{
  "n_layer": 10,
  "d_model": 512,
  "n_head": 8,
  "n_kv_head": 8,
  "head_dim": 64,
  "d_mlp": 2048,
  "vocab_size": 8192,
  "activation": "tanh_gelu",
  "norm": "layernorm",
  "norm_place": "pre",
  "norm_eps": 1e-06,
  "positions": "learned",
  "qk_norm": false,
  "attn_scale": 0.125,
  "bias": "all",
  "tie_embeddings": true,
  "parallel_block": false,
  "init": "normal",
  "init_std_qkv": 0.0227,
  "init_std_o": 0.0282,
  "init_std_up": 0.0325,
  "init_std_down": 0.0325,
  "optimizer": "muon_hyperball",
  "lr": 0.00878,
  "lr_mult_up": 0.975,
  "beta1": 0.95,
  "lr_head": 0.00603,
  "warmup_steps": 200,
  "schedule": "wsd",
  "decay_fraction": 1.0,
  "decay_shape": "linear",
  "final_lr_fraction": 0.0,
  "batch_tokens": [65536, 131072],
  "seq_len": 1024,
  "doc_mask": false,
  "train_tokens": 830100000,
  "steps": 9152,
  "dataset": "wikipedia_en"
}
Each number is 500 + 50 x the weight over its row's rms, rounded and kept within 0 to 999. Layers, rows and columns count from 0. Numbers have three digits each. The size before them is the row's rms in percent of the matrix's.

# layer 6 MLP down (transposed), 2048x512, rms 0.0325, rows 688-794, columns 64-127
096:403552501483533561472416462481509453452485522411523428497519531550555437489548476444465504513563493483427445607482487451451530477592421481512516475528487489537487508588450512516491573412495388
101:526444479497515471485505555448602521492502471548409498493554483491548541432506477501494473428481572451488483528506451522497589367515514518472545527553525437600475500544544509433501507546499576
095:439458486547534525563462558477497594467421453499490488551550497494527485419559485517576540510458536501501552516569585463458532440458530447413442633529500594429583505477455499659501461433423573
093:455521533444397541540460537447514510490452523607427589463482478468515457560533400484480601474473463397476431456538528417446564490481572600473489495528520506555476497484422629420510598438517517
105:458592561525463462558473516462576547521493505484564487541525530512539518575496510523483417505425578490471539525624497569476550529579554498498474526422582464514573554498513440461430565469559443
090:413560494571520486539552457495492385584546558466461493522501542497532416502470457481506541381493495504510492431596526496597561472497505524576450535523471536462475435457459520517499559496545574
087:407402522421538500645495599464533440472478570521444546530538495390560523488479576374551494539542457488490500516475549584529515462523531552488498451443398538533522558565480528465494503555486485
103:503457596556443578587532579435524479500509474538513516503486569428557552541479407487457443533504513435565514580463545554493444502489557551336420454500397516501554541530438502488437406503407459
090:536579577479512546481541460513479534422528519536539436525533506425405532543445611472470407523431464451445444614518529471559505485472501488451564532500507458495471455510505375475461416550468499
095:486589443426478510493472446480487413393488415461380543458419450499544447522432434453488482514476497570591484472499440457506505477558466478478450556458485414419461485485561507509504476625491505
088:490427550533446549407479470475421501518508492532590559446511502441474553486454533402453501465600534455505559555470536491436481469479593445462489451557477476440546548621557523588471482472494506
117:528469435446488446497505528564522473467522465518497508448434533546542527524488433511509466528569541448428524538501477528456510529489523442507508461513459573459532470530552527532566438513479483
097:528425512508504448557528533505465572501531498429529565529485383500410430566492535445525459427464506443506561525532419507475475407614488475574493498534508498503463542522490529481513478418465476
092:423483549476469419494533602523510412485522450511582508531529526503532515540413452534570532463538585480431621479531483513487494517524471462627574415448485460534484599524458522462534463386482421
083:554502520538425436516439587434596579473505414449621458503506547411490522519550518521591490468593576477579465442591495495529505352439545458466491509525568479502479502552489487519566544506544495
107:463439455487463576454594567509493509514468533516583499457523512439489547424454495557588529548565561404493516540529447391514459439446551572421518550470566481518600454517432569439438539461524553
095:400563519493519515461523529527513433500490450504449556535480462525403389479499489593447522470496392551447609488454506564457510577525555472527543507492570509470509388509562537578401489547558512
100:475522449480511535450435445459474528524423521522511418547544510523589552520534472549553577535487505520542418564524571488544536524558558521482517501573541490487477569472526524401503557541473560
102:485499544568495623470623515560599532499539439417543478546531485380507477522537398461526511566556537455506500494551467546498462479478535542611512480473515475493469509481456591552506548442523488
090:496550596485504409538458584488525542489499547393600487425549477461503481480649454504455504523506482597489534604516456429499529532583494404475528518423513510374536500570550478529423457531486525
129:511499525463456418502514499522515489534569474496468452487450530475568453541526467398497409481543513491474512612534522525503517601454525516492457456507569536507484415475374651652545463431522438
110:516563540537492496480529467461516496478530550539581611581494440497468474488486390521462510552454517511452531453521554470452556526449507460564418503462505439539495478492597562504477536436461523
100:502496472426511454534444513575485516540507532528546614494468550482369440465508570506620426464570557449494517541488395484522468555479507513474407500511578457557426465545478481515525397479458573
091:600482501562509490511516513498553487596525532460473460540431581580493505474440452496448480517524488480544504530551505336464533400487532431374525460519459538381525499557536462570501479533516505
099:502509471469470507484521378582521531493505493515497565541353543447493430476544490597507493479462578553438517522621551564514452526490475411397502465509449575453586399510457489502446595497439450
092:482524539470486552554466595525408318407503525485509566584524454468506507505492436439439484468571537586499520427450587512621490513551515460461437462495458537449513528440519644488609514534512466
103:494525484499535518512488394480507496476532452520530479606518474489484448453504522523517555491506488569449621531415506469492470560527491524533538513534548474511462516531460590496553551477463496
109:468460488508436536541414439477422541482461539433373543494493498608473590590446434530563525595456480385397472435591509389465526428507479538513488578450515475464502500467464463539432543581432538
092:510504622542544556450517420460472533478541508526450522442446422516496493547500460469482531454495438483475522520494418447476533492519532484519555455565407549518496509468510453345560485563453467
116:555476505476486506542531466454505458553584444504510432537509522457465577454409500379499507471455501506462386397550439440570522477460490474471529410508520500533386488476548403393463470597532501
103:498464509483387512469542475453489458451406470544495474499486500519499586419417494512545511499425551572493509605454518476508505488488563403451518508465497480447540488629426451504506499444505472
113:555515492451496573596470515534467494526578427458492498526544535481525453449507530533530514467515518581496575490445525544454438543540379432394477536528437539476537526507429493443630538551522456
101:495629606417508618588547531481449464491533433545624470526536520428431590522533527541551545560458437493535522498533521598450517482512520548565537548591501429499468563489414520541631451556595620
105:381464433517436477445533584446452504493484527507424416594479530509441505527542494429561549528480518475553550545612480479467481414503498536468500468444495430489454517531512490457495455531471469
099:522515593465521516488524449532483561464528474473521493578510551486581385481486438534515463420517408543462460490430439492560437581534622513511557533512480523450461540514482483490478463438534429
095:417508494530527417506506493454511508549515500495511591510486430542583552434446479422530488522428425448531429564453567561539498432571439458416377533572470546469457486549482490533440483580573494
092:496512500518396491517605546465496565446543562600427551372521470503507526477470439443429554500483517485508517492447522460470526546524376484490469443531473492377491512493493462543466494469530493
106:570499518552475435563541491556560536474580462499545540515509423505538497611522510467556568460464474509476496562508520537481509510511547580585541449537586388556483492518435572612499464524582514
105:470537511501527542548515514444486463597516496490427539522525460553571509486570499513588620548547478612570513510483510504455457554418530565567542519575510509561413593523417480559499543519425494
093:500501507500431443532364487473550463518400407450572424515539451505571483514477476440407503626517463414515502514466427586439546563484490521340508475541472571514495489596530519521440432505484417
085:498453455511547516604393410451457596565507504544551477383483404462609417536517482485481493493449554434584469440518428506619541479527527502544452391564389430456470414541513425468461444586457568
100:511518569464433523589441494561511466447496474580459489508490461560513511461398479498415585411472505439392611445535501543562409460505520466529475484538467596424470483531471501452537531532547548
127:545530578447429501446536396551529499560434508485481599473433539476435452514459510578510492479523461429516508523504500443489623542533579526504489545445486425466496527421493520510493569468556442
105:510616587531525575562476430501477533527486484444467581585423519483460442574547564524383550564546455496432550465537463530577528464523463499479501510476509583492530495506475563418522531429596490
090:566447527433507513494426505512531411483568543543547489494457447521473533448550534584489525510486465480358576434506450587520573494430532508493446489527530448520543456585442561465517436538535445
103:469504538519564413494576425562546495501531548453516566545485553606567422435495531518479508484407488524535498558566437433487442496527515473533566545539519546514551455413443488507479407575565535
097:501490538399476519498460522444504676449539501502502540496475522555523498423508534459480484560532566493517520475572555429489551533504589500570465439452580466512448598522548480593538447515441539
093:488613507568517581592595520500521445425562499410436485504535476425527432486564452470567474498515501485412487503504445454526571552503465500476519428517464423412563423486505493489535546601490471
098:516462414620423499497502423547551481611479582512482523533570482465574382422522523489519500458428510466505513578533540541594499489505571578515561476468584471494489433426463613618536586592489436
095:466487463479450411419417457514504473559468535574480542468612528510505608511518563565426384591595425431547478429445478545538487395497560501529453536538468486525515484466564562494520466456503467
103:435566451548476545523521486513466479619504480501612486448489498527436513427559457494481503602451535530469505486542528491514485486491581505527460542506467471489543515515533512488385471567533456
090:521468457495442536456443505438476473504490476451614530446535433543522470414466503502489601537446513448439541468460398501571572512505498487465481584514507455439524520583627557589494488469451551
103:423479516461482541447446456435507506517492486446573502460519508500574548443566462394520519397641507528528471512463484423442455453491467379478604513568475400501581416583442439426439550481522524
083:560479438528391468509547435492503440563470461489516551501543508543458485523516425515512448559460527456545482521564546586405596464493548450607521537426414515450559437478627488456480493595430461
095:527475419530509480467453549430480525427514490500509516614530536519496534541461526549543441527510446440453433566525544479562570423548599445552440513514467466536557568492511477536534527515558606
101:523482546494548458480656534495519561489461554576527504503534516523558515527549411444420453543532526576503574505610522563428399514401476404482482449380479414379547520469461415501554545495594508
106:524538484447523506536525457489445550562541604486499485474471548461448568433479501504484410517478468493454497559513565519409475479495612470476579551523467546493432594485522518628483521448505572
100:397503546545521488452511544591525603473507454504495468509510435463532472496473513495494455580550569589446552487469549532523446446502546581532458577431534515542438541572485484548502474495478571
095:372373478583483546540551463529451417391482467490512504471467475560415502499424463530496499573532494508501478439514483530521530447473477515514470521553468434569516589391470477519507431462437527
147:590479590461439504496490432492421420540443491435489484518443526501423529434467596477523611460527603533530374531481511419563423491465550453516525419517494484441553431543496549498506534397536517
109:486443519541572485433504519579493504541509476467409511464509446467475611457465480517498529494516521399472476522545581517475581487468473500436572552449466532574519524469519585490515551509531535
152:467478524482509598510537557487521499532495512475519543513511438540559514457524540499536496616541578478507522527506544539522566467503534582537556547466516429557499478543402471543507562485649508
110:438497520496475530498409531473604402533539538469492549562487518469529587476564516459574505411493568471448500515474499456561539644473397467552570510476528538536510547424523551544406542423497455
105:516491548396422524507493461508420524458486527539503452574532497517480420437536507548609462442540586548524572558588509513391494453463453558565512505524533469547476484520449510464513485460540486
089:503556464579574519534428505459461416617474526572495494502440547479551441558464522458458535469509488380499505494539561539527499439520469500503475568530496515479488453495470514581443552514508571
102:494548585508545537535437530579515518491509443490490504457479464459527582390427458490484563531560554503486512515545423419425499474536463469454574562534539463479446501428514556422526457433480504
110:497450498543481502578553554430498543623602489565470553521461504382538473512561562452376500496534446579593605405501396413463467468549603492570458613510471547484590560464578460427570543557476483
086:547466500490556521446492576637562556517493497576584458528491504487622359490562421402466516523490535422371581490489508563551454474496473500544538613593669496558565478521423457503472524528563488
098:446507520550466459581483439513524465536579437530573544495528482496476508478544462439530444523608559484523448500550498506504494445480484594555491559520474499452553539507444476483481450534485482
111:569519580610416381601491456555550512499527568477505383455505494535454485481500521465513517500458497465518499510488458503446487512511474467498483569529514473385460575488567564450461467533497481
099:495413421458467585538587471471501445500606411515421480544560528561587481499516465468557530619391457548444500479480462443509539433513413546451462475507530610583461426407575528499396511540514362
112:443539526592579441525533473449468461491444490524469493493500487437605480454544537435556550479420527444483527564483485422460467517460504478539517426471507520385579408449601475529526538514503478
096:463426481431501550527473513594513437460512450598464440420437515495475495509470410535417479595551572522516565471420400533523594543573474491463440438514492544411549528573492482451629490476555501
096:485473517499452538556467435489478562469485510536518530456514558493452518504494418449479462499495456539470502531484498476384484448446413559556450396561631578526461448507488484459481535495535526
094:461475492404528506456493410472544454392531466568467611444484487440478505552503494553460546466542552530542508503536504508545558552544435535469486476525540528426492601456489528586510559424535532
095:495448461459493477536483480532480506507523522495461503449529461585500406463612535508457555551462478460423522534437466599517507514480479593486545477478526490593509506514590496437493555533500501
094:534576466489499542464582554507336458445505508458429417459468467504467464498532516440555432503493507565568518455555452623455537515473457586488571573463581543492405427561526580483375449358365542
094:513490484471461547544470492468601515352555466529489529424567549367503557446583475535528528531481420561457504508549406560609510464530471502465473507455468428527464563490551533495475486512529524
110:499506519426484450539556418516520497519470463562508563560490397458506506498557484472514535503506407499578441457498560588472510538539468464525621525467480497533464543530502582462480573531495552
104:489585546493481559400539456473524443423501556501513535573522575446439513535468486518504463535565584552498556583453505419481593446481503550539532447535534489522441488521484462435545447482557523
088:625488443509469519436539532436547460501455444472495465532470479436475546506518465466494474570513522582570423535582430445533546521525454510577582507507513453452441505478468573521501422475462538
092:507494496484449586457533561521627528493378449520452427487572521655522487502540492426495500569551437596518510466464542544516425568485546478563523475507563513564453522633543562507517606454448486
103:435495546599451501590467473462523496445582521478525446447547456470508534501413537422489402517513552517438462453487501562505564592530465447502449466446510411514475482451574544521557462501549516
089:541478552482511514434497463615537505492535462518523546454479490501508431427435482426480580476513378349579469477477421493441474505484487456538558507394520420510543475477540458538548590494546450
117:588507543605510565492525521530558544464594611452483584618528528576577461445551533515424440463475515512431481504497530491366510586548556546515477516489530404588483462562507442521490490470541491
096:585454532555432497396414590540439557528548412511521539484536564495501565545443494438542430451566436519608572483477501493506402512509571487518536419454517484501488440526531554511564451506551578
095:380495549501545566428553568475484579575531619483471457470543518556477602487488433446496454527573481570527463475544509491505511602524407524475479416511439492504423452528446476426553504522454397
101:480578553561472520446454580579514473445514502566491509517585537480430486609528565467534448486525596454498469526510478593507585447362468379518472562510427491482504469539494510512474509461401514
097:553434568492500512421487481519478542434481458556461471511520521479485486459487495492429535410587491463469465514547438534582484525458467477499460556427435529556425509463519528433497535491442594
101:396466460464477466495489537505533426524572546533539482472465497465439508587477589538603508486450521456537514476544544573515500570478448514525386488467469509487477454454502589532407502573475500
105:539521571475550534548456502498521421460546527476502575563557618513424493490526533423546543517492497518444520488559437461531449574482492466596532441477569504464503508519460506356395502510624462
095:415499451585473487462501456526475524476463440504539548478539493389560500460461402505526460515516480591549401471591461569529445511460573591554560520592476413488477465437527509545409545523517519
144:542579544517510494517474533528425423472436484457525473575561420475575528431507518492530563544395486390516529454473536535539439459515519513584566522509469501494567521506575521562469452463492505
092:470500540488454424529519459517502508579565535486419556377480439527426430468496504533492477585488517501554606527435431569551553563548481462483458596479555390544586507513540498422524490549421486
094:527492508516476494528523561436497457602547540555418569469451521408546546468519433423499398511504486490543477557462592619465543599503568538514513444496438519537477521510477545522508542607531599
101:462474497487450503440483449431507653581457502433455438517520459421535579533512432526457452545569564581507495467552483443493526488411461535564560570413504517517486500485546492510431510493470424
095:558475599487617505577558524445587410494487487555447448482574486478394559508482529438477499536546595472557449542529565515515465508464539467471608514491410448518431492447425536558447484510438452
099:501479469575549466570455542583552510572554509537504445513548398575503478542430431527516548525509516496561474575449412458526481486540483559515550576484474484566552499426459455461535466500496462
098:478350459500501520503522474488491517508451493523530480448420410436496455474437640492567389586495559520491543448595533516499539497460483597555486573612532445504505540552547529475521529520424442
101:471493545439466513474559538547471574446453460573500473467493463567538426490542488510556525497427518457496538510495563469489503529600520530512548485468499486505502505536525606500540535532524394
100:452444524373459521484538481398478405523471511477468594490475468503480552481509494470503487518605541555436493564467406490343537531513468479445541490581485535489453482514539448537429458588489460
095:496545495444442531457539501522404510453580577565492541504507535492510497559535501461549420484441603575546508497530512527560582547539451587508578600527466443473563446450446535563472571481537501
093:520340543456510472438539509477478459570478486486569468483467393469427524456473534456443591537412493481506452495446557515494527524452464458565519499409476557474601429551518501447555551472463563
102:533494464460452490528635549426500517527421467442505452494490492441438485462545481465538503476403617632553527418530511450452514544557560477552552482518493575371519492504485438582514463578500554
098:567452466563508525502447417364465501557491579513553617530455554540548431508462575452542506497557526498489430529537667457443501570494498492546447444502496410482482569490461408505508485537505518
100:538397447529502575498558562551479484520453502424428428460537540543517566615558523463662514522465457430456613514414443535464483504565483512508521568475591483470462455539486477452450539600440514
098:537535500532532614489476431478567472570480399568463486501497485470459525500460465474515489537391541423573524511422529504492498572592491472455471429493566455563481494571426477499493526493475504
# layer 6 MLP up, 2048x512, rms 0.0325, rows 689-795, columns 64-127
103:557538473514378487527535455514448479504496461544553507484495556526516440480475464526571453522515540466442546539573423582494482556502517490458465468544454495507418551446484494573465453532550413
091:536523394592507446489499486532474535545429450486532456480438484612471562562464533566516482431553415529492487477495491534613503393571454509466500505544453479553460576400482452467508368437436554
095:544466519519513476536503536369486539543554538540499449472540549580512576540515453480585484531532389477440462462523452422486512483560480431532480500542476490536550484461446582525465466497519493
098:586466387474560565512585474515458508482560493426441481471541514524474550449506591496531457571499504560466500578490447407505531495465469466514532478463397475510514553532554567573531406515513471
096:539572545462550475450539501470557529467456521417426488477503445593525434498499549508463534537446497594460429547518493442434581542471408464461483498508500501517531533510485436516494473593580407
090:537557467517557529466487492465527592606507421553532460500539449596453490592540442578546493533466545524562522550516471532463502583539558441497519495627510550432428500453428573490523525467546533
100:498448499513452521525588515470582442515501469523481446452580449470580457385450508393393530522445501559501514499542478518567534526573508482420491512443504459527576526467530409538547513509516438
090:564505452524500475423448575565480472498503516423494486596489515553585380510481482475489527503429476497494567590517492447425533528442523415427411438534609404472499486516487467499515533549510499
100:517476583450531511496548538591499584474473515493442489510575459559483478505486614567478566528434539535504474511470574509536480503514489532413489455507550505483489488534477555474483562466550512
086:455573401561554439450603464547540477523475512518401491476427562592595462438590566564489553560523535515555413443542418533518497549585524472495498431523474433525497400446415490460555538454532487
109:477488513512593372464440480576438456661430384596571487433444558548549461496440465486483492506500455530516502517436510538532526477483440466506495443524532597548563603536527558484450487467420535
103:530578415540523499485521516462560550543408543512428526429519503499433477616477501540550547442531465571449528523498599503519442502506559550481603463486523398495518517418426579453563541470575633
096:559405470470352534440514470513496512599433501473536465563537506509504441470377476488573391555521493450579514595555558482521484471479516480545507579524564532530570510547454487504482416476514481
095:490495497531553411454468561513523485452544503557456391570560422542479564476544529485512574415440450466472529606442548469463507423503480497532481479444512546422491403463517478474440488405535497
105:467576440464522440585490582516510477535450467487572482495478502456515471515528501525509475621505524550437434431410505408501469474399523550500578524556495474513418468485425533539515535468445549
099:481505448490391539424525509484559499524502491474520429483407429462379516427565458513568504460522453419463489510481511553513510415458549586484490542526442592528542480546444520540498499475560459
102:512425468552488448549557555587467480478501470536506584506453554461527451537450458498496486524415505502453445445566530510548545441546485518478531464519458500564543506566463443459511416487510470
104:473476473551405448544468520557439557569511471539557510435511551515522403487501521510479446518510546496583530541464456483441574511366447500589477416441428529488531618503508538562576517443544468
094:452525419395534548424474440489434491444454573461481443484471472473510409453489441449476507462488523442522531646467550450459558509512537397492490525510472563443506435439486568540441503450480496
120:523551480432513462434518460568547464558579419541550518503555476570520530572521460480494472543490533476508586585507477511464579512466505546613457484519520485517517588486455525456529482542511462
100:591413528462559516511538499452574545444602618497570400542474547493549517519518455552518415522421483544465528468537384571582470455453490468460565511459553512523585444476573488549572534455513507
100:473486462508544521413484507656578546492540462519566521462443502528488523371630537458444461468434531508461549508467445554455548551566375564550480437464461510556470512520580476582538448471478483
096:486543560496499477395525424464519468474493553497504489535478587553399456380498508498499374535462580438434421512463475426451536552406561549485626585518500468503529575510461453497548506539509493
091:493532610437510492452487602586553514471535532514533486497473459467456503505569545427604443527518512473416515501477513498497516575512424512529550516515429451525515551528465483451553523471559397
094:438457642540493517497558440500612579576523511451540525479522506484504553427516529520476515398437490476603418521473544461575509477528553573461525520490502395432511474520547508599504480552517472
092:455506539465482499564454492546496500532482548442462446527437430536493506429561499459465529504528528474505463436473446494494521443490525487456513514532489567477511533435448465594469418486495519
103:518409502526516481460459454475616494483529456479521452455458470529579451581537524483482526423468478560445521521467503411513470513530552552429490585481513485510565496461395557512522483427508523
100:537495543547483522482489452445448568475403557579467468501551581539504503538461538489503546433489430565490451565524442513478465495532541451501540426469551530522498463445518459551474578594508501
110:474544528462445468513541471479455541485560470447457425547484491515500487466561516503494424456539528615547486466447462462526593544576470481482573506597482466567512459526514511451459499531447527
098:459475448460504663442549478515440572544513420521589464450480541497523529513515559484524504497447503480405520543637509458546496545471525439561363410479592541474431479444552433453569490492522558
103:500563423573527545460522565436511532486610491496564470518521560426526427511563561517559504561551557549529584471479478511455521492499462600473615468562399535513467466498491432411507488563616503
098:482498539506467439560574491450519591456538403529501455460529544584536501558526598591435479539504486563512536470565413507519529513528437495535463487479468471493556545480495551526624445446511540
104:491566473539593483479441538529541510487495484454497592556522583536489483622469586468535567519310462537505450495546424445529440487502424476487531504511562529496480498543554479368498510456534470
095:517561540532517480514514453521461554501514459542547532439534508505512420458443582450447550528479451521447591433516577461509534575535599519492445542405478480536451464524507451487425454478437568
098:440450476388502456421556414511443529478537660408469523481534544541510499539527418488505471543445571563626516415454501511442538501568520580515457579554530484521400607511500481546452460562494554
094:424489532571417478455545518475413566578444501491558477465430406433523393447536494599490553499569420524501368360593553542522530445580480496549514505623518489482469563589513432536596518490605521
103:495541573479544434501504418506397402495560527601470418469601446460533519542512536448548457470474402529452442545572538592499503483582487609624503522543533562548563476444494562482518465569582493
104:512571543427486461523427529441418543554494514549453544538535535496505508491509446472545578475648410485497528428530405496517463539426500528490621417549561433564492487515572529369588473501440501
096:415580486486594431503509461465551512485515563496518470473468445519501500569574491447577465466496447557569523516535553518532584453443437470495480501618466483517557490518508547537539480480546413
092:512545517602492482532476440525453464490553394590519477405557576489502604511506389556575416401474554615573572455401520439548512542440446542569520618478505570501593550481445520560544503461559472
096:516522342551485455582494533509465555574464466432436483493471581553495492506441432415472368531495525534510478548463492561535492522514588488542438489472494515643408492504423524463436518534471521
120:457504543540566440475528479538452542509496603518480576468566471507599437525382541496571599427506390530520487438408510538486514660461511453467568530472570553477441411530442509495559551508523552
101:530508502493542518476495483566489480566517544498476492534448530464439517450481490485418542520488523515458464422517428509558580504497540511528543513493485544548553423539604507450430464545475478
094:478473506477368479461515489552506576438450430464374440509528469456463504598523477374480494468556442545512446479502559536596413456516539469440415454547565476500514443436561514516526551611464510
093:418412425517535412563426551553414515437497583547468481445477531458456471553454405461424462602487493535540552501578547457425448451454458550572483484419582563500596497643470537487450480466516559
095:429479568438448512497492505598608548537490535534471537524468484521541519457470573500445508446528580437541449462493500492539450530608546487576609542486529520434484479460513500464550497643553495
095:516508370526479555473378456580468484552533517556411487502462514476528524574446511510477478460480519490461530534549494530530479494575517527605495546535507518534490515480513492486535544531491573
098:470422648491512552504533502448467504440443534571474444534511478559478484545495554481567484481529565549647592446541520448542496414548455570380580415502483367559459464516479427455411413512452456
097:523630544552574479484446559534514494566649519529440452572556518528460393412534486563462460529526535389584517539489580419534503546517568531548491535522432418557479601504458422498464444512419432
100:500558451437432510471512573523490446511482604505476497490586521512492496529569519475507510489574514565526524489518528435526502499545439595569400561488520510502543489584506507478468473549477485
099:537558517478519463511581529515458465448528489552441549464533494565539486456452443495495482457527461562572497499490515486480494535474459494476501438518411555552565485513473525535548597476537549
105:540476476535452496537457509480545435428510423488479517586415458551500458390398594618446525482516460548494348410533511465460541448544500494478416508449511432556473513558555603545514473471521554
086:525469460537478483422526565488462495464479482517498508498530503474565403504486466502457453461505440590481459506511521499557462597383501488494457473555528522521469512497506470498510531387460449
097:481430508496583453466507598498535551443544483502497540511602565492563505598536515502511539534528439559439408555476573496501577408414575467523496542596535533530429535567584570455488468523498568
103:507523531513561472501495460524551423534519482543561444538419604459453544488549518417462518489472510527444411483523565501503461487437447493433536510429533488560443549499545560408500459531551372
102:424468437522487523486477444578550471470515495584488544469479380491482559560504571517460463389480525468487401538548523537576504446575534478464544554557547594462442484543482520456465473452468532
101:548483505512463438517470476494488541515577462518402481515489506526509373527432528449507542420386585422527465475586513508480520478447493427412494597490565484553529554401514469551500453488506495
101:547491552484555506415510607467503469479442480492525471414510488467553540475499594516446555542548391494551569497574505453518530482436490502457517497521550446511498525510532559497523527513466628
126:551434524576508542526562375585500524486596483436535537409409465552508521513577438468545537495510577534518498437399431356508538488412454559518517470513486413491500445454497502484547464532482472
086:497542520534536535504549528469468615549507551498480518528466568555595556418575523489548434628460565528594449537480481484491511446573553457572527601430593520481471445516551507422476481455484482
095:480522484540512529388520467507486451515572463520473529472467486488497517549551544543528553490514569508555520458518478601573540524573560426534514541511591503488479457474482544494535401505456491
104:439535537513527524576547494563536523487472523492524564557577462577486484496447506537477457457469580496546500516525475495441544578553508462505615528481425472475575435441472489533534455475480472
106:495452461492452575530522378429553459449461534512448553491578493551496527437496462498565522485554434633490674547625585435563480566465493508475510447587535539549374394609524469514483437489515588
099:535528554452457532466487456641512480434470553552494530567495524463575524572446530494556503543531419579362511481522343438578511545481487504541498524471442481543557536557491526600467519435611533
100:507492495638413389501483524450505523528529497438454539498525509552564509507464555412587506534544613478594507514498547453435497478502530510429514481525468594508527497464510448528509498514485440
110:543463528515474426433569456409477511540510525546582456519553476602605529450485531454490508532539486387434551522484515486632521497516471467556559524469419462437595533471559490439474510505477478
101:407545527524600418522520496575559481542533600475439512460480539533544406543445511505468502502552508483424533565460464483507577520489478480458471524529538511426526515550466417459459467419446489
094:511535505530427517418531569505537472485473474523563582474556593519477547524479423526506535510519453546501567502405551470562537503645580475577515474580567484476532435469593576442508472456589502
105:485539594503442402557518526449455535519508467563475477515504529486507511466437510497564520401503434520476512501542511529522502485531495515513433461452540581467514536422568615522461416536559507
100:435544479519457514428536558518566469507489502504493524530535588442490534499544502512501490615512484423438436460596478387501514472436532480477547468437474579480449448512429472446511512583494470
101:499455545534631444501472531505459461528512547426591515475443544502542590474554492498483446476465489449489502463407460491526497564508494450531564488443533591543544599450457546628592490448500500
098:509560449406471466588399512507521566514498467498514536572486488469381514503515568414496521537425579429537548538539487576484627538530488532466564476509543455500456627574525531437438435470535448
095:501562437468535469463508516497572506546551678506589466430568435463567513518515471427541489511563488532393579575580537462494506471542502540545517479451444513543502471482602416438619443519549517
100:555458417487470499560432554431446461476508458460582535510493526492482509490490420488489495570579428516561441510581543510537550497377525483514486605460480464515484531492540535517518579534507510
094:482467617493553498486480500483527408449442609513525514560452492529598522527510552496439519502454521580477553458486519492484514528575475426460435465467589601484463490437440537517451478437423515
088:580536526515474447492528447484657520521542479556520572487464484509562556477508505495501521516468566446502459546464533419509422512562465368488460433566508500472585481487446396416537544588646457
101:448605526476536520481518495356558573486533460474460475557532604427536501474506514421588485525454537531512469534532542483496506475494511479546523533489500459526384561569520459485507542510515486
108:468510470475492425474565516551442411488485503474555462490537437483545546344584423554509484470456511506444481516451430548539490525569507451536585498484474506519555467511522516529531506514528577
093:513448514488599543490557503388520665578580550562545455469582438515448496518466550539540524475455489513501521444526496577487519437499486515427489586547519511517476457442540521456532512540457503
100:491555440418514480511480465498526511538413507475471497517502475569524526496348539545470552544562519493525525564467452513406529484493449558492534509577455544525401553507471452528430424405572519
097:462468465491468446511501458504503485580433500506587479549431428588496586480497539454510518485505471491468461546544614547522551466437468446468515515464496516524540496534539479447430552497494499
097:547536512553454553507498393469456406548504545633552498524566428520448448589542518419578453583517526617485487533462488487437479523519486527446450482532489447583403466530626511532581500508503620
092:548516382584536472505568475504509528522523489601469469409472502411562374506537636560493413462506479461565444561503450522534447478504434438487499429518513518533594559441427459524561399479464444
127:641446589586471591420470597497491512493572529537458436500450507555559516565614563489506473514489554566572495511460493520559480501497530494511583422417541441649426454526515545535477508487476550
103:457464523475441521499422558472450518491477471557447451555437510516339490478484493533484585517532529525550495594547522459486553490531462556405467505451563527443563529564477518529530511566463401
098:529500373497513537401516509581497453562550494505431496460526455467486498596494547565511482433525535469505463474475512548504599392513554511513543461563452506490602481515447444510453461550480533
102:452482520459541515487423556556530556518442593414432549495431482531540509543414385551520325617384533455474442452466558519518526446517451420535537499467492512405501398450553580529411522404488522
098:498488438629470452533642484557449548536448467473521416581443534509539463445483445519534559458532489555503511582571572524525525456441537467416449526522491527564503494450499519469533431536471556
100:494574475478433512534463561566435496438380508562535454476497552490428538410564445481425582506522543436489545458551571536630513500461445485492514417472527459563470553496515468405471431513533504
096:464447525408534494555516504624503451639468497520510490545436481479482557408482510534465562478526526502534535600537464499526553456561508454534477419427529551589532458514506528394443491478522445
098:452564503426455545541524441559511569475546542417527521431576545472562507469532594488501429471488516524359454561529505381450547532401455519487506544506494579506504572626465505492476512494535497
118:472571415453589416484552495548399467458498526491591444567553424491503584518613530560533562477399484477556519538445496459463574468572609533600556424478387565520580456502532520390441469501463559
101:511457441523473521476402465591523496446505559593509527494516446589521559428545419500547511447475573518552467539477508422453531505511575493458421536462554525495513544581407462517553562489580570
101:565670459357514589470486464555337478494519529519641530561559519461610555498409480632468477471536470585461450474442533404488457415501480421498449477611500615569558462543467514506450490509537527
102:535473491504511485601538453431551565551510445500500474517527460541531478455554536420498537521459465462432513518501547514500554495384572489476643558440528543476494469424568478584576451536433404
092:469521521579416531545482512484462545482542462514513504483539468523489493443526429485507500518500504491556476542537444554501466567572580512492463444360470547603495421408478464512608660460490591
097:495479542453540461520560471483415583564481452554485508468465536619559437519462483527540438440555498503601605496352500565511499521529439514486495466510533407430497534543464482448585502541499500
101:451542615574448532584556548501465577501497521485476502455495487492585511560521542551484418491456472497507541505577452485446435434491495633468603437472381510569454538486489479495550574518580455
089:562523463576544458481555565414394625414482541572518501565511553389547563584446501545532480481524490547499470526495507457571414580533482564489446515510490560480457481547494428431503507541525577
102:499477544404357465438466427461476610532517500500484576551432543474497466427448545523518518495524522454543436418534478478365564459544468499545495518498519514535553438510517466566508470558472442
094:464457526427476508579468545512647493525446460531610516568496529490543521490475572556488562484537454484527549468416445519516465518472540490501484526496565520514481489499652514520586519509522424
099:402516513584526505578450543498537513444524463593453503545523482550635607458501593498543370473447544435493573472461445650523473466466433482421510524460553523469509447453490533486516483440525475
107:403513524470476512566541470488565565514548580478460491483540495533511442456517456499554443493477537464505532511553421458516454562528457415401459573498528496523572535502519593501532467512557419
091:477555515538467526491551455515556496526520560557543525546488468598577576457522407478492562537521476495534501496565588505472435525477483524529502583431513383566461484559498493559503506521421512
104:486475449475503514531557516496430550521485596509568448522480447411531519553415492414471400492536425489491527570604595426496558505571584535489580570435536504483484507447388422467543518557497423
097:450481522407524581469454551479406512451486505487478452536496534538530479534534461496446497466417528536511454552497433429553460536464549502586520500492476551466486569452476610411470547545507508
094:591577594540523518446511497496518470427491463465455482527562508535439572482514511535577511437552565455475563385466459507545510478513493592577579539506378537556496583509522548391522518582497557